{"n_layer": 10, "n_kv_head": 4, "optimizer": "adamw", "decay_fraction": 0.643, "final_lr_fraction": 0.05, "train_tokens": 814700000, "steps": 5800}
Each number is 128 + 24 x the weight over its row's rms, rounded and kept within 0 to 255. Layers, rows and columns count from 0. The size above them is the row's rms in percent of the matrix's.

# layer 4 attention key, 512x896, rms 0.0431, rows 363-383, columns 768-895
size [104  96 104 107 106  88 105  98 104 105  94 103  97  95  97 103  92 104  87  94  98]
[[111 164 216 114 158 145 113 132 129 138 106 112 181  69 131 154 152 132  78 141 132 172 163 154 131 120 135 155 124 164 152 126 118 134 126 109 108 104 157 112  99 118 141 150 160 125 109 156 135 105 100 152 138 102 133 113 105 106 184 134 113 126 145 131 136 134 120 146 160 133 180 113 135 165 146 153 131 162 125  97 128 126 113 120 136 106 166 167 130 146 150 121 119 105  91 130 119 149  69 153 132 125 117 114 130 162 125 113 164 158 130 131 140 101 177 128  95 118 162 121 107 160 109  97 111 148 123 145]
 [127 110 137 151 150 153 116 184 157  77 118 155 151 124 114 133  94  87 103 149  94 117  92 130  95 153 129  77 122 128 117 137  71 156 139 114 113 134 116 114 111 134 140 150 146 111 125 129 144 132 139 143 112 142 136 145 138 130 132 114 151  88 136 114 130 137 174 113  93 125 137 135 144 108 141 122  99 121 141 128  87 106 101 137 131 108 174 183 142 112  97 114 119 104 129 140 125 129 128  90 120 130  80 137  96 115 136 112 116  87  88  78 140 119 120 114 125 148 139 126 132 108 177 112 165 135  97 129]
 [165 119 135 129 146 155 125 160 136 127  89  96 119 116 129 154  86 145 140 125  97 100 115 104 142  79  81 118 134  75 137 111 125 145  99 130 151 115 126 129 170 127 108 139 132 114 148 148 135 140 122 163 137 140 128  91 110 104 152 139 174 156 158 120 116  99 130 147 122  98 138 111 126 129 120 101 127 136 113 124 123 165 119 124 106 148 133 100 128 142 125 114 142  77 120 122  88 122 185 121 105 121 147 114 164 130 145 144 149 158  94 149 110 112 166 153 138 122 124  71 147 180  90 151 131 139 139  91]
 [177  94 120 127 130 173 150 101 134 130 116 136  76  86 127 143 127 155 126 129 106 129 122 119 139 124 105 126  81  85 173 133 134 110 110 170 169 111 110  58 168  88 104 113 165 111 109 101 105  80 125 159 165  86 103 104 131 145 139 129  81 124 126 163 147 154 106 162 137 156 191 124 127 124 103  91 101 109 114 102 140 105 117 106 122 144 115  91 120 149 119 106 130 125 110 149  95 137 131 155 129 115 170 152 109 116  76 150  84 139 121 116 113 124 117 124  80 154  85 104 108 138 100 125 138 148 120 125]
 [140 117 116 158  67  89  89 168  98 114 140 154 138 135 122  58 111 100 131 125 106 142 127 120  96 154 151  86 188 124  80 143 139  91 127 154 107 110 107 154 115 101 156 118 140 113 158 102 135 126 100 132 101 159 156 123 143 108 115 133 143 126 122 139 104 156 141 119  97 145 139 134 160 108 112 152 114 126 128 151  99 157 119 142 136 144 125  95 147 145  98  86  92 165 180 121 130 121 161  94 110 100 105 148 140 114 103 102 132 134  77 100 131 159 180 112 119 143 119 146 165 131 110 161 156 153 151 132]
 [ 94 125 125 140 142  93 144 134 151  69  95 143  73 131 138 106 106 153 110 105 116 117 111 106 184  98 147 166 111 139 114 121 122 142 132 142 137 129  97 103 124  87 108 141 157 167 107 134 113  93 136 182 134 150 103 156 123 117 135 114  96 184 118 133 100 113  93 149 130 127 149 118 137 138  84 109 129 128 137 103 117 102 123 142 154 132 116  84  92 166  95 104 152 106 115 129 129 133 137 153 120 129 165 122 136 174 117 141 136 174 154 129  94 103 157 135 140 118 145 150 129 160 142 149 121 142 124 117]
 [203 193 127  88 133 148  80 104 117 136 117 131 124 131 155 103 105 111 163 155  79 124 161 136 138 132 118 103 148 143 110 117 146  99 157 147 108 127 106 125 183 153  83 150 145  98 133 165 117 123 101 131 126 118 154 123 102 118 169 113 145 142 127 119 188 147 129 148 122 123 159  94 134 166 107 123 115 122 144 138  90 149 137 126 149 136 160 160 134 109 149 128 111 120 128 126  94 119 119 143 127 121 124 124 107 105 128 109 121  97  71 129 115 139 121 177  83 165 144 112 152 104 103 132 156  97 121 125]
 [138 146  33 130 143  89 123 156 193 113 145 176 121 155 102  80  89  98  56 108 106 116 151 137 151 135 125 148 189 129 105 112 142 177 137 114  77 155 125 149 120 118 181 141 109 135 134 139 117 153 166 108 109 147 139 192 126 100 136 135 119 144 133  99 112  99 143 100 106  88  74 109 104 130 169 123 106 117 109 116 112 100 104 142 147 155 136 159 152 145 104 123 123 148 128 107 136  97 105 116 156 154 104 124 114 140 188 155 157 138 132 137 130 104 102 164 168 137  84 145  92 176 139 107 103 157 136  93]
 [148 103 123 138 142 133 163 156 113 153  97  98 127 115 134 146 162 146 149 106 156 149 112 141 188 148 131 120 135 120  89 155  97 138 125 130 160 105 123 130 127 142 169 127 116 100 111 149 163 132 133  99 140 128 147 145 112  83 147 185 129 147 114 119  89 117 141 103 146 113 192 156 109 119  90 114 137 181  76 108 174 139 145 141 140 132 143 149 126 133 111 137 128 139 147 109 127 176 150 153  99 163 131 140 143 177 120 137 137 134 132 123 116 121 128 147 130 172 134 123 131 198 136 136 149 119  82 122]
 [ 95 121 160 133 146 120  83 117 113 114 105 131 165 135  95 116 129 120  41 122 160 135 141 117 113 130 112 157 128 115 158 124 121 127 161  86  66  97 175 111  85 104 161 151 139 130 126 118 152 130 124 128 117  86 140 118 146 114 114 148  97 152 175 141 169 121 167 145 131 141 105 128  85 147 142 137 108 155 107 118 181  73 120 132 135 122 114 145 139 158 103 128 106 113 128 150 129 151 116 102 134 136 103 129 145  80 106 103 165 112 129 138 119 133 117 150 134  95 139 141  73 146 121 136 145 148 127 137]
 [117 136 122 123 155 152 110 135 162 126 137 134 171  69 156 147 146 142 122 168 146 139 102 114 119 146 163 156  74 109 117 145 132 122 120 149 152 131 135 125 141 106 145 134 113 144 125 106 170 143 114 104  99 133 111 165 104 152 133 148 130 135  98 110 105 147 148 109 118 127 174 137 103 144 134 158 119 152 148 142 141 162 137 134 125  90 143 145 130 117 145 134 124 122 108 157 111 165 114 147 154 148 107 130 145 156 196 160 168 146 139 134 130  91 151 116 104 145 178 150 118 167 178  83  76 106  97 179]
 [116 142 128 125 121 123  84 103  76 151 128  50 149 133 149 102 162 132 140 166 147 122 114 137 106 126 125 132 140 120 153 185 147  89 133 132 170 137  90 123 150 121 165 127 165 113 107 125 135  99 111 159 147 113 157 119 123 124 110 117 102 112  96  95 106 107  86 131 108 136 119 127 127 117  86 125 145 163 132 144 137 157 131 141 106 121  87  83 106 164 134 132 143 120 119 150 135 138 148  99 115 138 140 140 143 166  97 112 135 153 151 143 136 112 158 117 155 112 152 143 160 128 121 135 133 138 154 142]
 [104 133 135 131 104 114 169 101 149 124  93 129  77 128 115 112 139 118 162 151 125 152 107 124  92  88 117 145 137 106 133 143 100 131 117 135 132 132 121 113 126  94 130 126 158 104 121 145 119  85 155 151 179 129 162 104  75 135 172 117 137 129 103 132 109 135 117 133 123 120 129 169 161 127 116 104 143 140 119 124 100 117 150 152 161 175 137  82  85 134 121 142 120 113 130 121 126 126 131 137 108 108 165 158 167 159  68 148 150 109 120 109  90  94 163 117 149 177 188  91 114 167  91 165 138 164  98 102]
 [146 133 113 128 127 150 146 117 128 115 128  58 117 125 121 168 130 146 136 151 137 104  76 113 141 147 167 138 108 128 153 170  88 154 160 134 189 113 126 108 154 120  91 153 132  92 115 150 156 177 161 127 152 114 135 131 148 166 104 136 125 144 102 100 157 111 124 169 148  93 147  99 126 118 116 110 137 116 110 113 131 130 147 130  99  91 126 118 132 120 107 133 171  80 109 106 120 156 109 171  85 155 116 132 115 106 101 117  89  75 134 133 137 148  98 145 100  73 125 115 138 112 146  98 111 130  98 109]
 [113 143 124 123 149  80  93 131 129 156 128 136 140 102 122 141 164 133 127 168 139 132 104 141 140 107 112 164 103 129 101 139 117 124 139 116 114 134 107 146 158 122 135 140 121 110 126 119  88 112 160 120 157 136 151 139 117 134 176 138 130 152 146 147 113 136 128 121 124 118  96 122 119 139 131 116 177 161 127 102 122 112 148 141 122 176 144 116 124 117 107 136 161 141 137  86 132 166 125 139 120 162 146 153 105 161  99 121 154 103 112 122 170 118 121 116 142 106 134 107 175 136 105 116 164 114 111 120]
 [126 135 120 104 109 132 142 130 125 141 144 156 153 123 158 111  98 122 128 120 114 101 168 127 145  87 156 112 118 155  74 114 125 121 100 145 136 153 145 156  85  75 116 124 102 150 112 138  62 132 122 150  95 148  84 131  88 127 179  97 156  85 126 122 109 117 145 115 135 116 139 114 105 136 144 125  60  85 131 132 142 123  98 135 145 172 108  96 126 149 117 140  76 141 105 135 141 119 100 152 135 167 117 143 104  87 134 162  94 155 150 101 154 123 153 122 144 172 102 125 107 109 115 141 106 123 139 138]
 [ 72 131 109 154 126 110 120 109 119 105 121  91 167 157 151 114 118  99 122 136 110 117  86 128 145 161 124 142 165  99 119 174 141 170 161 126 119 108 141 110  86 138 179 153 138 156 121 158 168 123 153 163 138 140 121  97 145 128 125 123 123 117 122 140 119  77 161 129 120  73 122 110 139  97  92 141  83 134 149 116 130 134  61 149 118 139 113 120 114 131  96  99 126  97  93 139 115 109 152 107 161 136  94 148 173 150 140 133 107 164 142 131 158 134 182 117 166 105 108 141 119 122 136 128  89 177 133 116]
 [142 164 106 136 142 124 145 144 157 135 152 144 102 151 152 115 134 125 157 156 119 148 107 161 107 124 157 140  84 117 108 124 125 106 134  85  98 148 179 113 117 123 123 123 120 135 118 146 108 136 136 117 119 107 100 146 105 157 101 104 104  85 106  96 163 144 129 135 156 149  96 115 140 167 136 105 107 102 158 126 107 128 136 149 150  87 142 146 141 116 164 136 156 155  76 104 139 108 107 127 143 120 141  94 112  81 117 137  96 123 158 102 140  96  95 133  95 109  99 135 145  79 109 107  90 126 128 100]
 [129 139 173  63 122 167 138 148 109 128 111 137 136  72 134 141 126 114 146 151 112 121 161 134  96 162 141 117 146 118  97 106 128  78 134 144 141 128 113  79 141 128 139 133 124 114 151 120 107 144 126  97 131 111 138  91 101  90  84 129 146 142  94 141 161 148 163 136 123 118  91 138 108 134 122  82 150  84 115 150 106 200 137 124  94 112 110 180 158 132 101 150  85 102 128 158 117 134 154  95 103 128 105 144 123 110 104 116  85  99 138 116 116 164  84 128 106 118 115 108 104  68 145 127 149 124 106 141]
 [ 90 134 150 116 144 175 145  92 155 167 135 113 146 101 191 150 113 116 156 114 193 121 135 145 106 139 141 133 103  99 150 123 143 120 153 166 144 109 158  90  93 143 101 107 123 114 135 127 145 126  99 103  84 100 128  91 149 124 161 103 147 100 105 100  88 140 116 118 130 128 114 133 106 106 120 164 120 138 119 143 150 131 121 127 117 108  75 122 133 178 133 113 124 112  80 172 159 143 142 119 116 134 107 149 125 124 147 158 125 150 187 126 151 146 105 118 123  81  92 157  94 108 144 116 122  89 128 172]
 [101 111 175 120 127 167 178 138  95 136 120  81 123 143 141 161 163 124 138 132 154 144 101 139 130 166 138 102 137 174 145 104 153 124 105 108 134 110 119 160 137 141  99 159 106 107 125 122 167 177  78 114 107 109 162 128 146 152 109 138 128 164 134 102 132 129 109 178 125 122 156 141 120 105 122 180 170 123 144 132 141 138 155 141 130  87 132 170 133 111 142 146  96 131  83 122 128 100 121 157  75 115 106 160 109 128 131  81 118  90 135 147 169 138  69 158 131 114 188 158 143  85 157 101 166  94  92 149]]
# layer 4 attention query, 512x896, rms 0.0441, rows 364-383, columns 768-895
size [ 84 107 105  99  82 105  98 101 109  97  83  89 106  87 110 110 103  91  89 106]
[[130 155 150 156  69 128 125 107  95 148 119 142 130  91  89 139 118 156 118 121 142  89 129 112 159 121 116  95 124 114 105  80 159 125 145 162 128  96  93 126 112 114 115  76 117 112 166 116  98 153 174  58 114  60 106 104  98 142  94 138 140 103 114 117  97 156  90 113 169 199 144 136 149 156 124 125  81 134 146 129 143 131 134 113  58 146  90 143 137  93 142 119 161 142 122 108 131 155  78 152  93  83 121 121  91 121 106 156  99 129 111 159 135 148 105 142  80 160 118 128 110 127  88 132 144 127 114 147]
 [136 119 115 112  97 104 135 123 131  64 137 178 124 124 153  95 111 150  97  84 103 136 151 153 128 123 118 135  85 118  99 131  88 110 120  88 112 174 142 142 138 113 121 126 108 129 147 154 144 134 112 162 127 123 144  81  94 136 146 162  97 131 100 151 115 130 113 117 103 115 148 125 122 121 151 136 138 158 141  87 121 135 120 156 180 127 156 110 133 150 125 126 154 135 146 102 127 109 145 138 140 148  94 107 129 132 119 125 133 136  91 110  89 113 131 117 158 136 112 117  84 150 111 111 113 136 161 105]
 [140 126 130 159 127  96 190 139 141 149 128  81 132 132 129 161 141 119 142 103 110 121 100 129 125 147 121 109 140 136 127 151 103 187 144  92 158 142 112  95 130 175 127 164 116  99 136 132 145 108 126 140 150 123 131 103 165 112 112  64  81 128 107 141 128 130 121 130 130 120 116 100 119 137  78 122 132 155 126 112 127 117 129 163  97 108 109  72 137 128 131 100 143 139 112 108 155  98 108 110 135 119 155 129 167 135 121 122  68 124 147 151 122 174 124 179 132 112 133 140 156 128 138 126 108 137 172  97]
 [165 193 164 152 110 102 176 144 138 166 129 133 136  94 143 123 112 130 151 115 160 156 118 145  78  80 115 121 127 113 154 138 122  87 110 101 160  84 105 125 126  99 148 107 135 151 141 129 123 157 147 135 130 124 148  80 133 173 114  99 119  91 123 135 129 141 107 110 173  87 132 130 140  91 127 141 126 133 106 125  73 113 130 170 103 115 121 164 136 120 114 151  88 102 143 137 142 129  92 127 168 168  69 105 133 144 134 196 100 119 156 141 144 108 144 136  91 136 107 116 133 144 134 152 115 147 125  88]
 [123 106 114 109 195  72 134 145 139  80 118 107 111 190 150 127 132 108 143 107 123 167 122 142 140 126  78 141 143 149 112 195 116 182 104 123 121 136 172 127 122 132 154 146 137 119 141 154 149  92 106 196 134 183 135 128 169 179 129 133  93 158 152 104 112 102 148 138 131  99 111 122 164 109 100  88 152  87  97 100  67  94 122 124 149 108 105 110 117 158 148 153 121 140 104  93  93  81 168 128 167 143 145 127 171 169 113  88 155 164 146 110 134 145 148 112 131 127 155 112 155 123 159 141 129 158 161 107]
 [128 129 145  70 100 134 112 110 125 153 166 126 110 128 173 134 122 180 152 123 169 134 148 100  98  94 153 133 163 101 127 123 142 100 144  71 146 163 102 147 132  91 113 121  79 112 130 112  74 148 141 145 147  99 141 112 120  97 106 155 134 109  99 131 138 104 148 144 125  66 157 151 121 132 120 135 106 141 123 114 161 102 152 156 106 115 118 109 142 112 147 155 100 158 128 155 109 176 145 135 114 177 137 139 125 101 117 124 112 124  92 164 125 143 168 111 133  86 114  86 127 161  92 148 146 161 127 115]
 [108 127 117 120 109 115  89 120 101 137 133 139 179 121 121 125 107 125 133  82 162 131 151 142 133 139 179 133 129 138 123 148 147 125 136 149  94 104 135 156 131 147 150 119 154 126 116 108 152 133 105 153 141 113 155 164  86 162 164 130 132  90 126  73 127 144 115 123 166 116 113 107 124  83 187 168 100 119 150  88 135  89 116 148 109 114 118 124 131  77 126 150 133 133 109 104 155  87  59 128 100  94  79 131 125 170 123 121 191 150 130  76 106 128 127 153 131 153 121 113 136 105 126 155 115 135 135 141]
 [150  70 160 200 123 130 151 103  75 122 109 109 121 132 123 131 125 151 140 128 121 120 122 121 143 145 159  96 123 148  92 135  94 161 136 154 105 120 148 131 135 169 162 142 160 122 117 108 163  82 147 143 114 141 154 135 138 119 128 126 112 121 123 144 128 133 107 141 125 114 128  87 145 151 111 117 170 137 120 141 104 147 116 103 153 150 148 112 109 119 165 120 160 155 195 117 118  85 150 166 123 138 121 122 151 134 113  91 108 154 137 150  94 134 138 127 116 153 118 121 155 128 133 132 113 112 146 124]
 [ 97 158 116  92 111 156 123 117  94 119 128 200 145 123 170 152 123 117  60 121 114 151 164 140 121 136 135 145  87 145 116  95 114 138 141 156 109 118 119 160  86 175 126 150 164  94 147 173  56 155 117 120 110 141 114 137 142 111  94 140 115 101 128 127 134 121 110  87 151 170 153 117 120 140 176 136  89 104 123 126 156 154 131 129 135 159 115 155 143 134 150 171 147 123 119 166 126 102 151 107 150  93 154 129  89  81 145 133 123 159 127 128 108  85 107 131 138 154 115 147 120 122  83 154 109 100 119 150]
 [132 135 139 157 129 160 111 119 116 147 166 122 109 128 115  90 152 140  79 148 129 109 108 111 130 172 148 124 116 132 127 106 131 114 156 152  98 138 140  74 116 148 111 105 123  67 142 180 158 118 131  79  71  91 166 136 144 105  86 147 136 121 110 110 175 159 153 127 135 147 157 139 159 147 133  84 157 154 140 133 128 157 158  95 128 167 115 143 115 136 150 141 133 114 105 129 154  85 148 158 108 120 110 130 120  91  97 119 147 113 151 136 135 123 123 124 124 154 133  93 179 128 112 107 141  91  78 182]
 [134 122 101 118 140 127 123 132 154  95 128 129 137 164 150 142 154 142  92 182  95 117 123 121 136 127 113 124 120 138 149 148 159 140 155  98  95 145 128 142  85 163 117 159 153 152 141 153 147  93  88 165 122 152 101 146 167 112 126 121 138 159 117 141 125  94 149 127 115  95 130 135 144 141  98 107 159 142  95 137 123 132 142 142 154 114 142  67 119 170 119 158 119  77 136 133  91 122 163  88 152 133 140 117 120 135 126  98 123 154 125 108 136  82 145  92 125 106 171 145 162 138 125 152 142 111 124 117]
 [193 119 113 128 128 101 141 152 116 122 110 125  86 115 140 147 131 123 122 160 130  87 107 155 116 134 126 123 139 135 146 193 131 110 142 147 139 148 152 110 100 185 124 127 147 135 129 150 120  98 111 144 133 142 100  86 157 128 139 122  60 165 139 135 153 122 124 163 102 135 140  94 152 159 133 115 145 126 168 110  77 135 110 119 159 153 116 122 111 133 153 152 160  98 107 136 120 121 153 129 153 108 141  99 135 158  91 119 127 150  87 131 134 161 129  99 138 124 125 137 148 112 153 167 120 114 163  80]
 [124 120 160 162 139  97 125 141 135  93 119 135 153 103 187 132 122 117 143 127 142  78 124 123 138 122 140 152 140  97 130 133  79 118 131 118  91 135 128 134 122 142 164 173 104 120 140 126 116 160 182 101 123 126 112 127 150 100 136 179 143  87 173 135  70 131  84  87 119 155 135 133 129 130 117 141 117 120 100 142 132 149 163 117  90 136 152  89 144 137 137 117 185 139 139 114 157 165 127 115 159 156 112 133 140 132 133 134  74 162 117 165 101 149 126 154 119 108 120 153 155 124  69 125 161 154 119 169]
 [139 152 109 136 125 150 105 115  70 118 159 161 137 119 172 150 128 134 126 170 148 133 126 100 134 136 112 116 117 121 129 115 124  85 134 112  91 143 135 141 112 137 154 167 117 128 150 109 108  98  98 149 141 163 123 178 107 109 124 112 121 114 148 128 104 112 135 128 121 133  86 168 150 141 129 147 143 153 124 137 132 118 142 159 154 139 103 143 139 132 141 195 126 135 142 169 113 130 172 112 108  90 144 153 138 137 125 147  67 160 146 142 105 156 151 106 149 132 139 112 119 128 131 156 185  88 129 151]
 [121 152 141 136  99 169 117 151 111 130 144 100 132 103 134 155 118 117 178 155 151 116 148 125 156 147 122 109 104 142  80 101 165 109 123 127 151 125 145 127 111 169 104 130  80 138 124 145 164 110 139 159 122 120 114 152 130 103 136  99 142 115 118 121 162 115 153 182 152  97 142 129 100 156  82 105 104 119 119 148 166 121 171 149 101 128 113 193 125  98 124 113  92 117 162 141 131 135 141 130 116 103 144 114 136 147 139 109  95 112 148  96 140 161 104 115 117 155 143 133 128  88 162 124 103 164 125 122]
 [102 126 118 144 163  54 114 158 159  98 100 136 141  87 137 123 117 108 127  75 163 116  97 135 110 126 102 135 114 135 146 203 110 127 122 138 108 124 133 150 150 111 158 159 147  75 129 108 162 146 131 108 118 139  81  70 126 179 162 160 142 119 137  89 134 165 144 103 120 153 139  88 134  97 149  98 103 140 151  74 105 136 145 182 102 121 144 111 130 143 131 106 142 146 113  67 136 116 111 113 120 106  94 135 111 118 118 121 157 138 107 132 120 108 120 148 113 192 127 122 162 141  97 118 147 163 133  95]
 [123 121 156 113 161 161  99 123 155 112 170  67 114 115 160 114 123 117 143 176 100  88 119 137 165 103 124 157 180 119 145 139 152 130 143  89 113 158 130 135 113 143 135 115 163 139 120 141 130 142 109 158 115  88  99 137 100 128 163 149 163 144 143 153  98 127 140  95 133 118 114 141  87 131 113 158 128 127 131 140 150 126 163 107 143 117 110 103 124 177 148 123 130 132 125 167 114 140 108 111  99 175 181 137 106 107 179 100 110 110 112  94 148 116 134 176 168  47 122 170 119 146 108 115 127 147 130 170]
 [ 97 154 151 117  54 153 156 104 126 125 128 140 143  88 128 137  99 133 128 126 129  83 149 131 147 128 133 106 111 117 115 112 159  64 137 176 154 133  97 115 130 123 113 156 122 121 126 101 121 141 122 106 142  82 100 135 114 115 112 105 101 108 109 168 150 123  98 105 116 129 157 126 135 146 130 129  92 168 112 136 158 180 131 129  77 154 109 148 139 136 131  97 123 104 154 176 139 168 158 148 131 121 132 142  84 100 125 125  86  77 147 117 122 119  60 131 146 100 131 133 135  62 138 119 118 109  97 134]
 [ 99 147 118 129 104 118 141 154 100 150 125 123 156 120 132 140 129  99 144 158 120 118 117 118 135 110 115 148 108 142 127  90 135 138 105 136  84 123 160  82 128 106 116 151 119 117 133 138 127 133 151  85 111 124 115 148 145 129 117  93 122 139  73 127 149 133 115 106 125 147  78 145 132 143 127 114 127 162 163 190 139 165 126  93 123 148 140 146 145 142  99 113 124 117 146 135 102 148 136  98  52 123  90 139  64  91 136 143  97  86 105  83 151 116 100 143 126 126 146 137 130 112 153 108 126 115 103 115]
 [ 81 102 115 133 103 120 128 127 112 125 126 127 179 117 121 147 122 146 146 136 148 126 129 109 141 115 122 148 111 105 133  70 130 110 113 172 117 151 124 101 136  96 105 142 125 123 144  85  72 109 153  96 141 144 123 142 146 135 133 170 107 130 136 101  95  97  87 128 141 153 124 113 113 123 102  75 146  99 127 162 127 174 116  91  79 135 144 125 124  89 103 126  96 106 154 129 128 159 127 146  94 100 149 147 117 123  85  81 127 116 121 136 130 123 134 112 148 121 120 133 136 110 149 167 137 130  87 148]]
# layer 4 attention value, 512x896, rms 0.04, rows 256-262, columns 768-895
size [113 127 133  91  83 117 114]
[[113 144  95 132 148 126 129 147 164 114 118 123 131 159 128 133 133 103 187 150 103  70 161 119 159 149 150 144 143 133 113 106 149 131 138  94  88 125 148  76 127 165 146 128 147 194 112 132  97 106 116 151 141 178  98 128 132 132 107 136 150  99 133 116 119  98 134 172 123 117 119 130 128 129 129  84 106 119 149 149 131 132 123  95 143  78 135  95 133 118 125 117 130 144 138 100 124 132 154  68 133 145 148 128 111 129 118  96  90 153 124 117 106 140 161 137 130 115 131 155 131 101 106 167 119 160 115 111]
 [153 111 153 138 115 130 121  82 125  98 134 173  76 111 100 115 146 152 148  79 141 109  83 123 117 139 145 140  98 115 127  62 138 140 139 141 167 148 129 187 120 135  88 122 108 115 130 104 125 154 132 131  82 123 189 132 149 142 130 155 131 114 109 139 125 154 126  99 151 129 121 129  94 145 115 163 134 141 160 129 159  85 127 123 100 149 125 111 128 112 130 104 155 141 126 127 115 163  80 157 103  62 141 140 124 141 137 209 146 132 114 147 113 148  96 134  91 138 120 107 121 146 149 134 134 102 138 126]
 [ 85 156 129 140 146 131 124 148 110 139 125  91 186 161 137 189 131 115 127 166 138 163 119 136 134  75 142 125 162 118 143 149 141 125 113 130 123 135 128 142 157 130 134 132 110 105 147 137 146 130 123 128 137 110 162 115 173  88 130 139 113 132  99 118 142 101 109 114 107 110 106  89 154 107 151 155 139 126 134 162 171 112 113 123 126 109 148  90 150  83 138 114 147 145 134 111 160 139 102 107 147 125 156  87 116 127 129 155 161 140 172 141 139 124 132 153 143 108  75 119 170 133 118 117 104 125 133 143]
 [133 137 152 128 153 103  82 139 205  67 132 124 166 120  73 163 141 126 118 142 129 166 173  97 113 122 146 154 141 132 105 123 165 113 163 137  62 120 125 129 111  91 126 101 142 143 154 136 113 122 104 110 153 153 176 142 151  86 138 115 109 110 174 162 115 126 155 160 118 131 110 161 143 158 153 107 142  90 130 112 113 141 160 110  98 163 102 141 130 130 127 124  84 137 139 139 121 135 134 125 131 121 118 124 127 148 119 101 133 152 104 102 100 101 117  58 116 155  93 102 116 123  90 113 157 158 105 150]
 [103 115 126 136  99 135 135 118  69 131 108 102 130 115 169 140 131 117 106 148 142 118 108 145 193 132 104  84 118 132 134 112 112  99 127 110 141 103 111 106 151  81 123 122 138 114  74 120 113 105 114 155 153  93 132 129 143 169 160 125 174 107 132 141 118 119  98 114 111 127  70 104  75  84 143 148 102 151  69 118 147 150  84 146 188 152 140  98 145 148 139 134 178 138 142 131 156  87 107 107 124 126 113 124 114 149 120 128 114 102 145 161 115 148 129 138 186 145 115 171 148 135 135 123 123 131 134 126]
 [ 96 126 150 106 135 128 120 154 143 110 128  84 164 152 106 117 121 156 125 136 155 138 138 117 103  99  89 135  99 121 173 154 145 129 125  96 107 126 120  99 114 101 131 156 113  90 162 130 163 128 136 101 134 141 179 130 136 112 128 111 117 153 108 113 115 126 131 129 136 132 143 142 143 151  92 114 176 112 143 135 111 103 124 135 118 139 103 171 133 132 142 140 105 112 180 124 134 122 173 161 149 144 120 130 140 160 146 125 140 139 143  84 201  45 150  80 141 148 105  84 135 132 105  98 133 134 131 167]
 [148 168  78 144 132 163 113  85 135  98 136 135 101 136 135 155  87 127 137 181 132  56 114 123 138 163 100 126 109 111  93 136 131  84 142 105 141  81 123 136 104  93 143 138 156 164 106 137  70 129 169  89 155  89 118 116 144 163 137 106 110 157 143 157  88 113 137 128 126 140 124 151  67 167 140 119 121 100  69 125 151 167 123 104 147 118 135  84 130 143 111 146 127 146 117 120 124  82 193 109 122 108 127 133 140 131 165 111  99 116 138 135 103 151 114 145 175 137 118  78 173 138 105 159 102  85 116 172]]
# layer 4 attention output (transposed), 512x896, rms 0.0399, rows 256-261, columns 768-895
size [111 120 131  89  84 113]
[[105 153 165 140 117 140  95 173 112 136 160  90 133 133 123 149 120 104 136 155  93 126 149 131  91 118 133 134  96 120 168 127 150 116 144 115 140 101  83 118  81 137 108 105 127  90  93 131 110 157 110 108 146 107 124 129 128 134 122 129 125 148 140 119 141 119  84 142 107 135 134 165 121 147 148 111 154 145 115 156 130 166 150 110 125 119 124 135 150 145 112 123 113 128  95 149 165 107  95 167 112 114 127 135 154 106 147 120 151 121 142 151 118 129 145 140 119 110 173 150 120 120  85 150 150  80 126 133]
 [132 109 128 119 108 113 127 136 125 166 167 118 141 152 131 174 122 171  82 180 169 127 130  76 159 145 101 144 149 141 108 150 131 124 117  99 100 131 137 115 154 130  88 149 138 160 136 137 144 131 148 135 138 119 121 127 177 110  99 106 109 125 133 109  99 111 135 161 124 147 134 133 164 137 118 137  97 109 100 117  99 100 139 123 104 110 141 102 174 105 141 176 105 119 148  96 146 157 155 109 132 112 128 152 104 102  82 150 146 141 135 129 121 116 142  86 153 178 145 159 149 125 138 144 104 150 115 129]
 [119 158 135 123 141 139 120  71 117 113 106 128 128 105 114 122 127 114 136  77 136 131 119 148 125 139 150 104 127 100 112 164 150 116 154 138 123 149 119  85 128 132 151 126 150 155 128 150 100  93 137 115 102 120  98 166 107 134 133 146 103 101 114 115 131 168 159 120 127 136 143 130 161 159 135 150 113 161 177 118 139 162 110 123 151  95 136 158 128 121 109 145 117 147 120 101 125 108 144 121 108  82 128 154  99  99 128 125  90 136 141 143 100 145 103 119 112 139  98 138 100 141 154 185 159 152 165  85]
 [132 103 112 153  64 104 129 133  93 171 138 135 149 116 149 169 152 121 143 135 152  76 128  80 154 138 115 104 130 110  74  79 129 164 145 138 143 125 133 124 148 123 132 114 130  95 119 136 100 107 186  95 124  92 138 153 115 126 102 111 148 150 110 141 134 121 147  96 145 152 139 139 114 154  57 131 132 120  68 158 125 112 139 109 145  93 174 152 127  93  87 166 132 141 102 114 153 165 133 141 119 150 131 147 155 154 115 158 111 103 125 118 132  95  97 101 160 123 173 131 119  99 124 182 149 120 118 149]
 [103 112 140 123 150 116 111 137 174 107 128 133 123  91 117  70 124 146 113 101  98 147 117 208  82 140 147 146  88 132 155 145  88 122 168 113 121 162 144 157 133 123 104 113 146 123  88 139 178 139  92 113  94 161 120  81 106 163 154 128 127 130 182 127 134 100 146 117 102 107 122 120 121  78 183 135 144 163 167 124 112 167  91 127 140 149  97 119 118 157 143  52 153 135 161 110 119  93 149 128 132 152 104 121 134 126 123  85 106 123 131 173 125 125 148 150  95  99  79  99 107 163 150 123  92 151 166 118]
 [145 136 106 134 127 121 176 127  69 124  87 151 139 153 130 174 128 146 143 123 165  90 136  52 160 120 169 115 117  93  91 121 145 167 102 114 120 118 141  98 148 153 161 142 125 149 153 113 120 101 159 121 151 155 133 147 119 154 107  82 140 146  72 146 102 133 146  99 133 160 121 111 169  97  64 136  78 108  95 110 126  99 138 131 132 121 125 147 137 125 115 134 124 136 116 140 134 139 146 150 140 128 149 129 105 140 144 132 106 136 116 126 140 145  85 133 111 145 120 101 142  77 148 144 123 142 184 106]]